Weights of a small transformer language model: rotary positions, no biases in attention or MLP.
Each number is 128 + 24 x the weight over its row's rms, rounded and kept within 0 to 255. Layers, rows and columns count from 0. The size above them is the row's rms in percent of the matrix's.

# layer 8 attention query, 128x96, rms 0.148, rows 73-108, columns 0-95
size [ 90  98  99  91  93 105 102  85 103  95  96  97  94  97 101  93  98 103  90  95  99  84  92  89  93 106  91 102 101  92  95  99  89  92  93  92]
[[ 86 135 123  83 133 119 149 124 105 115 107 117 131 141 159 138 158 129 114 134 146 131 114 130 143 126 162 136 151 148 115 139 152 149  81 130 188 106 109 165 129 124 114  78 150 114 112 162  70 131 129 125 140 166 142 154 159 128 135 111 121  87 152 100 137 109 116  81  87 124 155 133 115 149 111 115 119 155 154 164 126 124 147 106 188 129 125 115  79 136  93 138 119 105 173 125]
 [105 123 115 149 139 132 132 132 147 120 135 141 151 163 147 114 123 146 144 102  80 145 159 112 100 142  81 130  81 111  74 136 114 129 144  89 122 110 122 156 159 158 145 116 152 123 111 175 111  83 130 122  96 136 186 123 131 124 135 117 128 158  78 146 114 107 137 143 107 124 149 104  76 120 135 120 136 155 151 100 126 127 117 143 105 176 120 128 115 150 111 114  69 177 116 117]
 [138  83 189 114 145 106 113 104 146  95 100  99 126  87 119 109 171 122 107 129 111 121 113 103 133 136 174 125 156 111 118 100 138 144 148 119 111 160 119 110 144 124 113 136 122 140 179 132 144 144 142 179 118 144 109 140  98 159 130 158 132 107 127  90 105  85 138 114  97 103 134 128 145 137 105 165  79 141 103 115  99 163 160 131 113 112 108 131 133 181 128 177 118 129 122  97]
 [123 171 128 117 123  95 119 149 161 127 145 119  98 104 175 138  98 117 166 132 105  98 122 119 116 116 133 122 139 107 100 121 124 129  93  95 163 158 170 121 121 126 113 107 104 136 153 100 156 190 164 127 118 176 146 179  81 183  95 123 139 137  96 137 137 130 139 149 106 111 167 107 140 117 127 147 118  97 139 104 135 123 120 125 167 125 108 104  99  87 134 157 139 121 147 110]
 [163  85 166 105 198  83 133 142 171 138 139 132 140 136 174 130 126 137 107 108 169 131 124 136 137 165 125 143 125 133 110 128 103 109 110 160 136 159  58 126 137  98 110  93 145 122 144 142  94 109 134 151 156 161 101 109 111 142 139 154  77 139 118 114 165 135 113 151 155 142 132 107 157 170 122 113 135 182 135 105 149 133 111 120 122 111 123 120 124 147 119 138 105 139 129 150]
 [ 93 162 143 144 102 144 176 114 133 124 105 115  97  99 123 106  98 121 155 136 166 168 139  99 117 107 134 139 156  99  86 133 141 157 154 116  85 165 125 108  98 106  99 105 158 119 114 135 170 134 112 127  98 142 124 160  95 153 108 112  85  98 128 174 150 143 110  94  77 132 141 128 135 114  77 132  95 100 122 132 116 114 139 107 129 138 140 124 107 140 123 140 140 161 157 165]
 [133 159 119 144 129 143 123  90 123  91 127 149 168 101 142  97 121  94 116 127 118  90  97 145 101  63 155  95 145 124 124 138 125  88 126 130 113 128 131 140 127 127 169 125 173 130 156 129 135 110 146 174 116 159 162 123 138 117 108 127 169 143 130 152 105 114 114 144 118 111 103 126 133 109 146 102  87 117 139 149 111  96 101 191 121 169 146 156 154  96 157  95 130 126 121 177]
 [110 102 155 137 148 128 145 102 113 143 157  64 106 136 148 163 114 125 128 116 145 160 144 150 146 124 158 127 126 127 150 129 127 183 126 125 122 154  66 103 151  97 119 124  81 158 120 154 114 144 135 149 105 122 127  97  74 134 119 136 115  65 133 100 128 120 117 167 127 132 164 149 154 118 138 157 127 101 110 148 159 117 142 153 130 132 157 136  92 140  84 171 139 142 158 109]
 [110 179 132  89 114 108 158 144 117 114 144 113 120 159 143 141 125 139 140 130 140 143 156 164 130 137 150 135 140 106  96 117  76 124  94 137 135 128  68 135 106 101 128 115  91 140 142  84 155 106 116 116  90 114 103 104 129 140 108 131 106 113 141 116 141 125 141  88 117 111  84 133 181 153 136 123 124 124  86 127  91 122 149 143 167 159 110 137 124 112 121 156 175 103 193 113]
 [122 142 130 150 103 177 117  88 105 119  88 122 151 158 173 111 134 164 111 121  90  89 146 122 147 143 139  94 103 119 118 138  96 100 142 101 154 117 171 151 154 162 112 107 152 143 107 107 124  58 137 111 113 107 160 137 130 105 146 108  74 135 124 119 108  78 118 116 138  70 127 148 137 131 108 122 125 135 159 152 177 151 135 154 127 138 130 136 121 160 139 123 129 148 125 131]
 [161 105 136 151  90 133 116 116 115 158  92  86 113 130  97 143  97 143 114 131 138  93 102 124 119 100 124  99 123 140 140 144 126 146 178 106  65 152  86 138 117 133  99 151 103 124 137  91 140  70 172 128 108 141  86 166 108 120 123  94 105 157 124 144 126 123 131 105 119 140 134 111 134 135 126 127 139 121 122 122 165 110 152 123 159 142 113 115 161 127 135 136 128 145 200  80]
 [164 153 102 172 120 130 122 127 140 108 132 131 141 179 121 160 127 165 133 187 133 130 116 142 145 169 180  83 104 114 126 114 101 130 139 116 124 152 140 113 136 141 100  94 146 117 133 156 130 152 138 102  95 150 117 131 113  98 127 164 139 138 127 126  81  97 130 100 141  92  89 168 110 167 141 142 102 139 154 128 179 110 137 121  84 101 146 179 109 111 139 115 131 137 135 108]
 [ 84 127 111 122 136 140 140 157 107 123 157 189 170 108 141 141 165 145 153 127 106 128 164 121 130  78  88 135 100 170 171 143 133 163 173  99 116 142 148 120 103 116 147 103  82 111 120 131  58 144  82 165 141 105 110 141 112 115 143 147 159 100 130 107 123 145  80 131 118  99 129 100 115 157 132 113 156 112 103 124 135 119 120 118 125 128 145 112 114 138 145 125 139 144 113 126]
 [115 114 125 111 120 119 131 107 125 124 166 129 139 119 114 163 108 191 162 100 111 119  97 127 171 137 157  95 139 115  93 150 100 125  90 166 128  89 170 132 146 142 169 107  98 100 131 138 107 165 140 156 107 117 147 133 113 114 127 111 100 191 121 129 155 129 133 106 133 118 138 128  92 166 125 140  90  98 140 109 144 128 172 114 128 134 175 115 127  97 125 151  89 107 147  99]
 [122 156 141 103 135  96  97 105 142 102 126 168 166 144 109 111 100 107 131 142 154 177 139 119 147 152 126 111 130 129 147 114 128 104 128 120 125 106 116 136  87 123  93 106 104  97 128 129 103 134 106 104 141 177 154 152 133 157  91 130 157 124 115 109  95 130  94  93 120 168 120 134 140 149  99  81 104 161 166 128 138 103 147  79 139 170  99  92 157 135 154 129 144 147 107  81]
 [137 151 115 122  98 121 172 145 119 102 114 169 120 164 100 170 130  82 161 118  63 135 149 151 130 113 147 115 164 131 135 138  75 134 142 170 145 114 145 135 151 120 116 144 146  81 136 167 110 115 153 188 159 109 116 107 117 114 144 123 142 109 111 133 158 125 143 152 140 118 129 118 133 176 151 136 162 171 136 133 166 138 111 130 137 108 154 145  98 118 135 132 132 131 141 178]
 [125 172 121 106 101 136 146 134 117 121 104 157 159 123 158  92  94 161 118 157  88 127 146  96 124 121 108 147  97 113 145 120 102  75 128 135  96 139 176 140 160 158  95 157 136  99  82 124 142 113 151 103 114 142 119 110 142 121 158 145 151  87 150 102 113 122 160  94 128 130 147 113 122 139 164 164 171 114 128 111 143 139 135 157 119 127 165 141 174 131 105  90  88 127 124 156]
 [120 101 187 100 171 110 136 159 129 142 101 144 116 128 123 117 134 111 128 145 160 145  84 125 135 113 107 156 159 126 121 155  95 143  90 166 133 127 116 137  97 109 114 134 135 113 107 110 166 116 150 165 122 119 131 132 145 150  85 125  95 103 110 146 119 158 137 140 111 132 105  82 166 109  82 111 104 108  93 164 133  70 151  89 145  96 136 113 115 160 157 105 140 117 159 133]
 [153 121 153 121 189 135 135 114 156 144 125 150 145 152 123 111 134 139 151 130 129 118 143 124 148 121 153 113 137 141 164  85 131 101 123 174 104 126 126 158 121 163 156 113 125 114 172 168 166 155 119 102 110 139 106 133 123 122 111  90 130 165 176 131 118 114 144 139  98 166 102 129 110 104 106  83 152 109 102 169 172 164 123  90 126 105 101 103 132 111 105 143 152 117 123 184]
 [135 151 115  57 123 135 124 127 119  92 122 118 139  98 150 136 100 141 109 157 143 142 125 154 111 116 143 108  97 142  59 128  66 102 161 117 155 124 137 126 166  83 138 129 140 135 175 152 112 124 113 145 140 145 124 133 180 123 134 144 126 134 123 147  87 159  80 131 135 117 141 161 151 110 136 137 120  82 116 141 108 117 136 143 147 119  87 115 148 133 147 129 123 179 138  86]
 [176 155 129 123 132 174 152 136  93 116 144 119 136  92 122 109 120 154 132 148  86  82 136 170 114 132 141 155  74 131 132 119  91 124  97 113 139  86 125 121 146 149 136 150 136 107 167 155 112 129 143  98 122  86 117 127 153  92 121 126 133 154 119 132 129 100 113 149 118 147 189 143 114 191 145 124 180 129 164 128 142 124 130 147 103 137 144 105 143 122 155  88 113 155 125 140]
 [111 129  87 134 151 101  88 162  85 120 178 150 126 138 127  95 141 146 132 145 128 141  88 115 113 171  85 163 162 129 125 128 111 128 126  90 105 122 160 123 127 141 127 108 140 164 144 101  86 130 126 128 136 121 125 104  77 144 119 107 123  90 137 136  98 153 133 120  88 161 179 159 173 116 117 162 109  97 123 141 175 141 129 155 108 122  96 136 151 123 120 154 120 133 162 109]
 [121 148 152  88 102 136  94 124  86  86 145 125 124 170  93 112 133 146 155 166 114 130 167 150 121 114  96 145 126 147 116 135 153 111 132 105  85 105 101  99 193 100 138 168 145 135 112 149 137 139 102  90 114 128 143 122 163 125 128 103 152 117 161 101 129  89 130 136 114 144  95 148 133 150 134 184 142 117 147 111 170 131 147 144 121 141 130  70 111 113 154 143 126 126 158 135]
 [142 127 147 179 160 156 150 128  99 122 174  93 154 124 128 120 149 143 170 101 116 129 151 133 127 119 131 166 102 119 126 119 103  93 180 124 141 189 157 120 143 144 131 139 120 139 121 143 141  72 140 144 162  99 105 143 130 105 158 117 100 126  91 155 103 135 111 120 129 131 129  97 121 110 125 147 129 123 115 103 131 100 165 117 135 131 140  89 206 126 108 150 176 135 132 149]
 [118 115  93 115 111 110 148 144 108 128 156 155 131 140 153 119 165 127 108 168 154 159 163 133 113  88 131 136 124 133 116 120 102 137 108 150 129 139 143 166 139 132 129 141 177 125 111 130  92 115 112 123 114 135 119 132 160 137 119 143  99 114 114 155 109 100 116 178  92 111 159 108  89 201 120 123 137 153  99  97 124  62 108 142 100 117 167 136 159 100 151 132 157 141 103  87]
 [ 89 124 109 124 111  64 166 123 123 147 164  82 115 156 125 167 139 151  62  75 142 149 136 142 138 111 135 144 136 131  88 108 131 128  98 136 104 142 109  92 133 138  99 106 129 156  87 136 121  91 110 152 140 145 120 143  87 155 108 108 100 122  80 136 148 134  93 141 138 134 127 118 131 163 143 149 128  88  98 101 130 114 153 121 128 149 127 125 104 110 116 154 175 113 148 130]
 [145  90 110 121 123 121 139 137 151 104 145 168 133 125 164 128 129 166 148 142 101 108 101 121 164 169 111 105 113 116 169 125 110 119 119 118 102  76 125 120 154  84 157 137 125 102 142 114 131 103 138 131 164 126 153 121  75 116 120 109 100 161 131 153  96 129 104 133 144 122 103 147  67 123 129  81 123 137 104  88 149 139  93 107 134  96 137 123 160 116  99 113  89 134  84  94]
 [101 122  71 111 112  78 158 114 116 144 128 164 130 153 149 132 129 140 104 106 101 118 152 129 125 118 169 108 126 130  98 141 129 139  91 110 133 163 113 133 133 127 158 159 134 143 135 132 100 161 138 130 115 139 137 119 188 154 127 122 114 139 140 148 105 131 149 135  99 150 147 168 116 113 126 107 148 117 182 166 170 117 120 124  95 122 130 187  85 133 174 117 179 156 122  95]
 [143 117 113 148  76 135  95 131 167 124 107 129 153 127 118 111 133  96 121 171 108 130 147  87 132 118  97 144  95 113 117 101  89  90 140 116 122 125  75 133  74 108 126 120 148 130 103 132 143 152 159 149 161 128 121  79  86 111  79 110 146 132 138  85 129 175 170 149 113 149 146 103  89 124 127  92 132 147 147 144 120 151 147 113 123 146 154 139 117 116  80 139 134 127 117 117]
 [124 134 146 149 112  85 127 153 151 137  95 106 102 122 101 169 124 147  95 116 157 152  93 122 147 152 101 126 155  99 151 132  85 125 139 147 136 141 116 148 108  84 100 148 120 126 118 175 129 126 134 134 123 158 125 160 120 137 154 108 119 108 102 131 164 164 116 159 106 123 133 137  93 105 106 137 106 140  82 113  63 111 102 127 141 120 123 165 106 138 105 179 133 180 169 146]
 [153 118 105 154 125 134 139  83 121  78 159 126 125  92 116 146 102 163 149 154  81 125 161 142 127  82 157 127  89 155 113 133 123 111 118 106 137 114 132 141 155 179 178 172 126 145 149 126 109 120 117 108 132 122 143 113 144  80 144 156 127 162 159 131 102 124 104  93 141 162 147 142  92 153 136 128 132 146 177 135 144 131 141 150 121 130 117 123  92 126 143 110  90 163  87 150]
 [113 114 130 148 121 126 111  74 129 179  99 145 146 116 141 102 149 129  81 126 111 127 132 136 101 114 111 137 134 123 129 121 105 110  91 122 130 128 179 149 134 109 159 120 159 134 132  74 110 113 116 115 125 165 118 129 105  99 135 115 158 131 135 134 147 115 128 110 140 157 123 141  68 113 144  99 156 148 133  84 199 130 148 108  94 142 144 160 125 138 127 147 104 204 101 136]
 [152 114  96 132 124 104 113 134 156 126 136 149 128 174 138 136 123 158 138 131 120 121 115 147 137 127 111 181  84 116  98 142 140  92 122 105 109 154  98 111 147 125 156 161 135  76 113 142  83 138 141 116 115 141 115 162 155 112 136 103 147 108 111 100  92 112 120  70 139 120 137 154  83 140 131 117 119 103 113 201 144 113 123 169 153 134 123 136 116 155 135 111 110 153  71 153]
 [155 135 121 159 101  93 129 124 129 113 157 127 115 123 146 119 115 101 164  92 143 143 161 131 165  95 109 169  96 150 102 109 108 152 133 123 151 121 155 118 161 134 147  95 153  96 163 158 127 136 167  92 129 139  95 122 140 150  93 131 140 124 155  85 107 162 104 125 144 127 118 112 122 115 104 176  98 170 105 124 127 156 161 106  91 138 106 157 148 135 124 111 101 135 195 117]
 [109  98 149 147 127 141 152 203 139 123  86  94  87 125  86 107  92 108 138 166 132 100 122 152 110 135 151 106 125 168 150 180 134 111 163 128 153 121 124 129 125 145 146 123 145 117 145 122 126 109 125 129 171 149 180 131  91 151 131 176 157 146 146  90  94 128 140 119 107 100 114 111 115 130 143 137 169 131 157 119 133 157 130  95 136 150 122 126  93 148 158 109 124 137 131 163]
 [135 138 128 147 113 127 119 111 111 103 155 143 126 118 126 178 139  85 105 143 141 111 143 159 120  80 136 145 112  98 119 109 132 152 110 158 144  81 124 102  73 127 127 147 170 143 100 107 112 116 127  85 158 111 169 132 161 126 144 155 141 140 130 146 117 131 122 127 130 110 122 146 101 166  98 135 185 124 187 132 125 106 138 195  74  97 123 108 117 129 118 110 146 101 137 135]]
# layer 8 attention key, 128x96, rms 0.159, rows 73-108, columns 0-95
size [ 86  94  91  80  89  81 103 114  92  95 114  84  87  89  95  88  88 108  84  82 121  82  85  86  89  84  82 108 101  96 110  93 121  89  84 112]
[[138 126 141 159 163 152 110 186 136 164 131  97 155 160 113 136  93 149 117 110 144 130 116  97 144 114 154 146 165 121 106 139 111 121 147 125 153 170 115 125 136 127 116 108 101 170 132 141 175 113 130 128 138 100 107 127 115 151 132 125 133 173 115 132 108 111 139 198 152 132 109 126 132  99 101  96 124 108  55 126 131  75 124 116 104 142  89 143 139  81 135 149 125 130 123 105]
 [150 115 120 173 185 166  98 140 110 136 138 160 141 106 126 124 119 168  95 148 105 128 157 113 116 140 134 104 129 132 154 147 112 117 107 127 100  89 178 148 135 141 169 135 141  98 135 131 104 160 130 131 148 148 162 118 103 127 146 113 144 155 151 143  72 139 106 124 109 166  97 163  65 137 112 101 140 112 145 154 168 145 127 146 159 132 153 106 126 111 149  96 157 109 138 157]
 [106 128  94  84  84  81 122 163 143 112 150 157 126 156 133 131 132  99 149 135 134 152 119 118 158 139 134 132 101 153 103 152 105 129 116 113 185 127 118 162 121 153 108 131  77 145 129 143 100 133 159 138 112 149 126 152 129 132 107 103 110 105 175 137 140 131 123  97 126 118 164 111 172 155 124 160 150  78 100 161 127 147 134 109 164 109 108  98 176  86 105 147 151 134 136 120]
 [ 81 138 132 144 127 107  96  71 112 116 112 143 138 135 112 115 120 140  97 113 161 111 150 144 145 142 102 148 148 104  77  85 139 134 145 120 155 163 137 147 128 151 144 114 144 105 112 137 107 186 128 149 165 116 118 142 173 138 124 130 124 138 117 106 139 107 137 122 126  93 117 169 168 131 136  87 126 146  95 169  72 114 187 136 121 127 111 125 152 104  95 143 142 150 159 152]
 [134 123  76 119 126 152 116 175 117 132 118 108 109 117 151 127 146 150 148 138 153 160 130 139 163 131 108  87 162 140 109 122 131 131 139 128  88 136 117 121 156 148 124 143 100 101 142 139 158 139 105  94 111 162 151 127 135 150 130 128 138 132  91 156 114  80 143 102 129 132 194 131 160 126 131 159  70  96 116 145 124 167  98  90 172 122 105 125 115 102  91 154 162 128 108  87]
 [169 116 143 165 131 118  85 131 104 153 127 126 125 137 111 156 123 109  89 176  96  93 128 146 123 149 125 121  96 136 147 153  94 140 174 171 136 119 154 122 121 154 124 124  84 140  85 149 146 152 151 113 148  92 109  93 109 148 137 126 169  84 168 118 146 167 131 133 151 129 138 113 132 145 139  94 135 126 148  67  99 140 153 118 117  94 146 132 166 123 126 135 159  95 150 137]
 [ 86 127 132 115 126 100 130 110 131 158 158 103  73 129 119 103 149 121 161 104 168 121 106 129 173 152  98 151 129 122 105 103 122 118 141 108 162 156 131 121 114 130  97 114  92 154 120  71 124 146 149 161 117 149 112 173 107 182 147 138 115 100 135 119 137 145 161 114 127 194 135 143 191 148 124 123 130 121 106 134 104 135 162 124 132  90 105 120 138 153 113 150  99 115 142 114]
 [131 110 147 111 126 115 172 154 152 127 141  88 116 155 137 110 186 149 141 113 143 133  95 109 115 148 130 114 154 143 106 108 164 133 106 115 138 119 115 137 113 130 146 100 119 158 134 139 137 126 109 160 122 158  76 143 149 157 145  94 135 114 161 146 149 113  99 119 130 132 143 118 226 157 116 133  92  90  95 134 124 119 130 113 152 127 145 133 110 141  72 168 142 110 162 115]
 [128  87 132 163 137 131 123 109 137 157 119 115  89  59 124 135 134  85 129 131 172 120  84 115 126 103 150 143 135 161 126 134 201 138 139 117 150 104  93 123 131 153 110 148 149 131 131 124 139 122 114 131 141 148 118 195 112 154 160 127 121 131 124 142 126 128  79 146 113 138 141 146 138 135 156 157  97 136 140 135 107 119 104 138 126  96  75 112 132 171 104 148  77 108 150 142]
 [129 111 144 126 120  91 120 165 131 152 140 121  72 117 123 136 122 102 129 102 136 165 146 120 131  74  96 136 152 116 106 141 146 153 139 115 137 153 121 123 105 139 118 105 102 158 109 131 129 163 122 152 137 184 122 120 118 161 143 104 127 109 136 119 141 132  87 132 154 155  75 145 234  99 123 139 135 109  89 130 160 136 119 104 150 121 126 113 123 102 126 137 141 123 172 115]
 [144 130 110 139 109 183 136 143 128 144 112 155 155 144 128 138 102 138 117 149  88 139 162 156 114 125 119 161 118 125 164 133 142 128 112 141 114  89 145 149 131 137 122 146 171 128 114 109  85 118 106 128 146  89 173 102 126  57 107 143 153 105 127 156 111 139 137 117 129 104 117 156  90 134 146 113 152 140 176  97 147 150 117 139  85 139 128  95 154 158 137  90 130  91  70 129]
 [163  98 122 134 138 127 142  94 151 117 158 120 117 122 116 139  82  97 144  92  77 170 108 109 100 125  80 154 151 137 130 103 141 125 107 133  90 154 114 113 186 118 155 127 124 148 113 135 121 160 117 132 155 145 134 119 164 152 104 110 134 126 160 134 152 152 143 178 114 143 140 103 182 101 137 177 140 120  91 151  92 153 139 111 135  89 158 135 161 132 114 142 151 144 117 125]
 [171 139 155 140 147  87 122  95 126 146 132 129  74 156 185  91 130 133 120  97 118 123  87 145 134 130 141 106 126 148  92 119 100 130 103 147 185 132  93 120 127 123 114  88 159 152 147  91 162 153 118 144 131 124 147 110 140 133 124 117  85 144 141 144  89 130 133 140 170 107 110 121 155 118 134 139  96  92 168 157 174 109 149 125 145 130 114 126  69 109 127 143 137 131 107 128]
 [148 136 114 150  90 117 119 133 128 150 128 151  92 134  99 100 117 126 119 153 101 129 145 106 105 136  92 137 179 161 101 103 121 118 100 129 169 140 104  95 149 125 126 126 161 155 137 171 163 170 120 110 107 120 106 140 177 153  98 129 129 126 114 130 143 141 120 100  92 194 126 140 122 119 121 112 141 145  88 152 112 111  86  86 156 146 112 139 100 142  96 154 140 138 128 185]
 [141 116 132 120  89 125 116 138 107 133 151 140  85 100 118 161 184  95 144 114 107 128  96 101 140  92 100 170 136 134  98 151 136 154 107 143 154 184 129 112 132 154 132 113  85 114  82 125 136 122 158 126 150  89 109 126  96 196 108 160  95 169 126 142 123 123 139 168 138  97 148 130 126 101 142 128 113 114  85 142 136 148 111 137 140 119 118 125  89 108  99 147 135 100 127 120]
 [143 118 114 163 142  96 127 115 122 143 142 140  98 126 117  81 127 102 111  77 149 133 101 132 173  93 123 143 147 165 133 114 155 111 165 101 121 134 179 104 153 105 137  53 151 146 137  99 144 149 116 122 122 133 134 137 133 122 115 106 113 122 112 122 104 103 101  54 145 167 173  90 139  97 120 123 107 145 125 121 100 101 133 132 158 151 123 122 119 109  97 138 108 115 117 100]
 [155 122 122 155 153  85 120 137 160 136 102 122 146 165 155  96 115 110 142 122 145 192 112 155 121 101 143 111 124 122  92 130 144 147 159 115 133 102 119 104 125 101 118  83 116 138 104 118 146 125 166 147 108 130 124 137 120 159  99 107 122 136  82 152 167 102 128 141 125 118 143 151 210 125 106 131 145 135 107 136 112 112 154 132  98 107 149 130 103 132  80 188 131 123 166 135]
 [132 176  94 158 116 161 132  84 133 126 158 137 157 115 126 125 122 124 136 157 138  96 128 127 118 135 151 142 122 113 126 154 121 112 159 144 109 140 139 119 107 136 129 137 129 118 104 158 134 110 129 120 120 140 152 135 115  77 145 133 164 155 133 149  98 133 134  91 128 120  99 134  22 134 147 109 165 141 182 107 116 140  85 122  99 125 161 113 116 105 159 102  98 124  74 125]
 [145 151 144 152 101 128 133 159 137 121 158 117  84  99 147 177 160 137 123 115 120 119 137 119 127 204 131 164 170 125  77 167 125 140 143 133 133 165  94 145 136 119 115 133 116 146 109 107  85 131 139 104 125 105  67 126 116 119 133 133 109 115 123 132 130  89 140 106 173 147 143 114 157 110 107 155  80 144 147  92 110 108 123 127 140 135 155 143 130 120 158 167 121 148 165 108]
 [126 126 121 102 127 123 130 119 109 151 132 137 100 133 135 103 130 112 135 112 105  94 111 124 115  76 127 103 119 123 143 129 117 117  89 154 146 172 141  87  90 185 103 144 112 122 147 142 120 151 151  81 111 150 160 146 125 134  75 139 153 135 150 110  98 124 156 150  89 100  93 140 123 143 129 157  86 181 101 128 132 116 163 117 110  95 111 105 113 123  92 109 113  82 176 112]
 [120  86 130 122 156  99 127 147 147 145 130 107 105 183 157 121 128  98 109 107 145 137 102 116 159 141 124 114 169 119  99 112 172 157 129 130 159 164 106  94 152 106  98 113 114 133 159 114 141 143 124 147 108 138  98 125 138 158 110 140 141 115 104 120 145 127 102 140 147  95 132 122 214 134 107 108 104 127  86 123 128 127 111 100 163 131 103 126 125 108  74 168 133 109 175 145]
 [123 136 161 151  83 143 145 132 134 120 143 116 139 108 158 103 144 142 157 108  49 106 114 143 125 124 155  97 116 159  99 133 144 137 104 112 145  97 147 154 149 123 148 176 152  71 104 149 164 136 170 124  95 113 152  85 139 112 137 141 139 160 131 123 101 109 138 103  99 137 107 132 100  88 113 125 160 117 134 144 138 151 191 112  94 108 133 103 127 132 161 109 120 129 134 123]
 [136  82 121 149  58 127 125 151 139 166 155 135 136 115 165 113 115  91 107  87 135 108  98  78 114 101 164 138 167 143 131 122 143 142 139 131 177  97 137 129  88  94 122 138  94 128 146 106 135 111 101 130 117 119 104  87 141 155 116 136 125 143 150 106 138 114 101 110 106  90 128 134 183 150 106 134 122 132 153 150  93 119 142 137 150 104 138 171 143 161 103 143 132 107 155 113]
 [118 124 125 107  71 134 114 122 128 115 125 128 115 111 130 105 139  95 142 150 149  90  88 114 163 110 117 115 132 119  83  90 136 144 176 140 141 135 155 120 116 109 128 113 116 123 111 106 155 135 106  82 114  97 100 120 133 155 124 157 113 108 134 143 129 121 143 163 159  94 100 115 198 168 136 141 117 136 127 109  93 123 145 145 125  86 134 104 133 108 118 188 157  89 122  71]
 [138 134 147  99 174 126  79 102 144 118 123 160 137 110 145 120 128 125 116 108 127 110 120 161 170 158 146 146 124 146 107 131 184 155 192 151 159 152 154 110 134 150 115 112  90 145 118 109 128 151 120 153 118 159 135 121 179 144 122 170 149 149 141  98 108  94 139 102 155 130 110  98 173 132 129 153 124 125 144 103 145 147 149 125 123 110 147 116 131 188 139 142 121 144 122  72]
 [112 146 136 100 154 143 176 147 174 145 104 160 117  85 150 110 133 123 144 135 164 154 118 140 135 143 123 130 161 170 143 125 131 136 121 100 134 172 102 153 135 133  94 113 119 184 119 147 141 121 160 159 139 132 134 166 143 145 147 120 147 116 137 114 152 130 128  83 122 159 155 135 186 124 176 117 127 156  70 156 109 107  85 128 146 132 110 113 113 138 142 116  94  92 150 148]
 [122 131 149 126  96 159 134 125  96 144  75 128 174  76 120 112 105 128 127 153 124 136 102 143 105 111 138 123 119 129 135 132  96 154 145 118 121 175 103 163  78 128 117 148 148 155  86 158  97 101 146 121 133  87 118 137 162 118 112 190 149 158 110 106 132 117 137 130 119 126 121  95 199 128 144 116 121 144 151 119 142 133 133 161 120 107 129  73 154 133 146  99 157 109 120 125]
 [121  94 155 168 117 149 114 122 172 121 126 135 115 134 103 155 123 149 100 128  92 131 125 136  97 137 108 135 101 161 156 134 103  83 134 124 130  98 188 131 170  90 139 126 150 146 116 135 137 110  98 100 148 157 167 142  93  98 144 127 139 132 135  75 142 113 113  93 114 118  99 116  59 125 126 115 120 119 109 129 145 143 105  96 143 119  82 155 132 136 143  98 112 170  89 125]
 [127 130 144 102 126 153 156  83 120  97 170 149 151 111 159 146 134 110 115 143 109 116 185 118 159 116 133 140 148 137 118 141 139 112 144 120  95 124 122 137 144 107 166 106  68  91  94 104 125  67 116 122 129 127 122 155 128 119 132 114 111  94 154 143 123 139 153 167 105 110 103 150 144  96 170 133 111 139 147 120  95 127 147 133 142 107 129  86 121 157 127 142 191  89 135 170]
 [112 137 168 141 163  95 124 169 132 143 100  70 100 160 125 100 130 141 141  91 141 122 102 147 145 147 117 131 130 186 107 127 115 139 113 135 147 118 113 130 113 145  83 111 118 125 126 129  99 133 111 115 122 128 122 172 105 134 138 135 125 135 115 120 160 124 142 119 134  86 139 137 182 130 125 144 115 143  85 110 103 116 143  75 158 139 141 103 168 116  64 134 136  96 170  76]
 [129 132 140 116 123 190 100  88 125 128 124 156 162 131 139 116 102 109 124 154 103  88 125 131  97 138 115 151 105 136 163 156 132 127 149 128  99 115 157 123 117 145 137 127 155 108 175 151 139 142 138 116 146  79 161 142 149 103  98 109 141 179 160 145 142 150 157  95 113 130 126 134  68 112 126 129 120 149 146 124 158 127 109 171 120 151 105 136 188 131 166  87 132 117 103 157]
 [144 139  96 135 151 129 152 151 122 156 140 134 169 141 125 184 137 166 153 144 104 130 131 206 168 129 156 138 103 139 130 150  99 121 104 139  81 111 126 122 120 123 179 166 151 103 116 157 104 142 126 119 125 112 120  98 191 123 180 128 112 118 118 135 143 130 150  98 118 136 113 121 113 100 136 131 119 153 137 131 124 121 103 148 123 110 152 149 155 105 159  73 134 107  89 139]
 [131 150 112 144 130 183 123 107  93  88 165 134 164 133 116  61 112 153 134 114 115 148 149 132  98 143 150 107  99 140 166 124 148 107 129 134 145  98 121 141 112 150 173 131 152 122 109 138 100 124 135 118 132 127 162 101 104  82 125 126 133 164 139 137 121 136 156 141 102 121 142 138  51 118 135 146 141 128 187 117 136 167 122 131  96 114 105 158 152 117 174  99 126 110 112 131]
 [116 152 153 147 129 128  91 112 102 128  84 137 119 123 144 136 134 147 129 138 106 135 125 137  90 100 169 103 144 103 119  95 142 136 116 108 162 119 141  90 109 148 128 132  92 115 142 132 109 147 172 133 154 166 124 170 151 129 115 120  93 115 126 117 135  96 113 183  89 139 189 110 131 105  81 130 124  93 140 130 124  89 144  95 176 148 144 103 138 124  99 169 134  94  91 146]
 [166 134 115 113 124 124 125  91 117 107 120 180 130 111 161 124 110 130 153  90 144 152 155  89 138 125 157 135 132 106 149 111 121 121 150 177 110 120 149 136  99  88 120 106 129 123 180 150 123 121 135 131 125  77 160 115 167  91 154  80 129 110 161 140 132 109 155 139 169 110 139 166 104 134 112 108 122 153 100 123 132 142 142 174  89 126 128 122 138  89 141  71 108  99 114 134]
 [102 117 131 104 125 171 105  69 132 112  93 172 166 122 105 114  77 129 114 126 138  93 120 132 116 130 174 156 103 138 156 169 142 137 150 120 111 116 129 142  90 130 157 128 135 116 147 105 129  95 129 110 155 127 149 111 126 111 130 135 159 160 101 147 109 175 128 134 122 147  91  73  77 113 135 106 131 157 144 134 142 147 137 129 132 135 128 131 133 134 171  88  89 151  76 135]]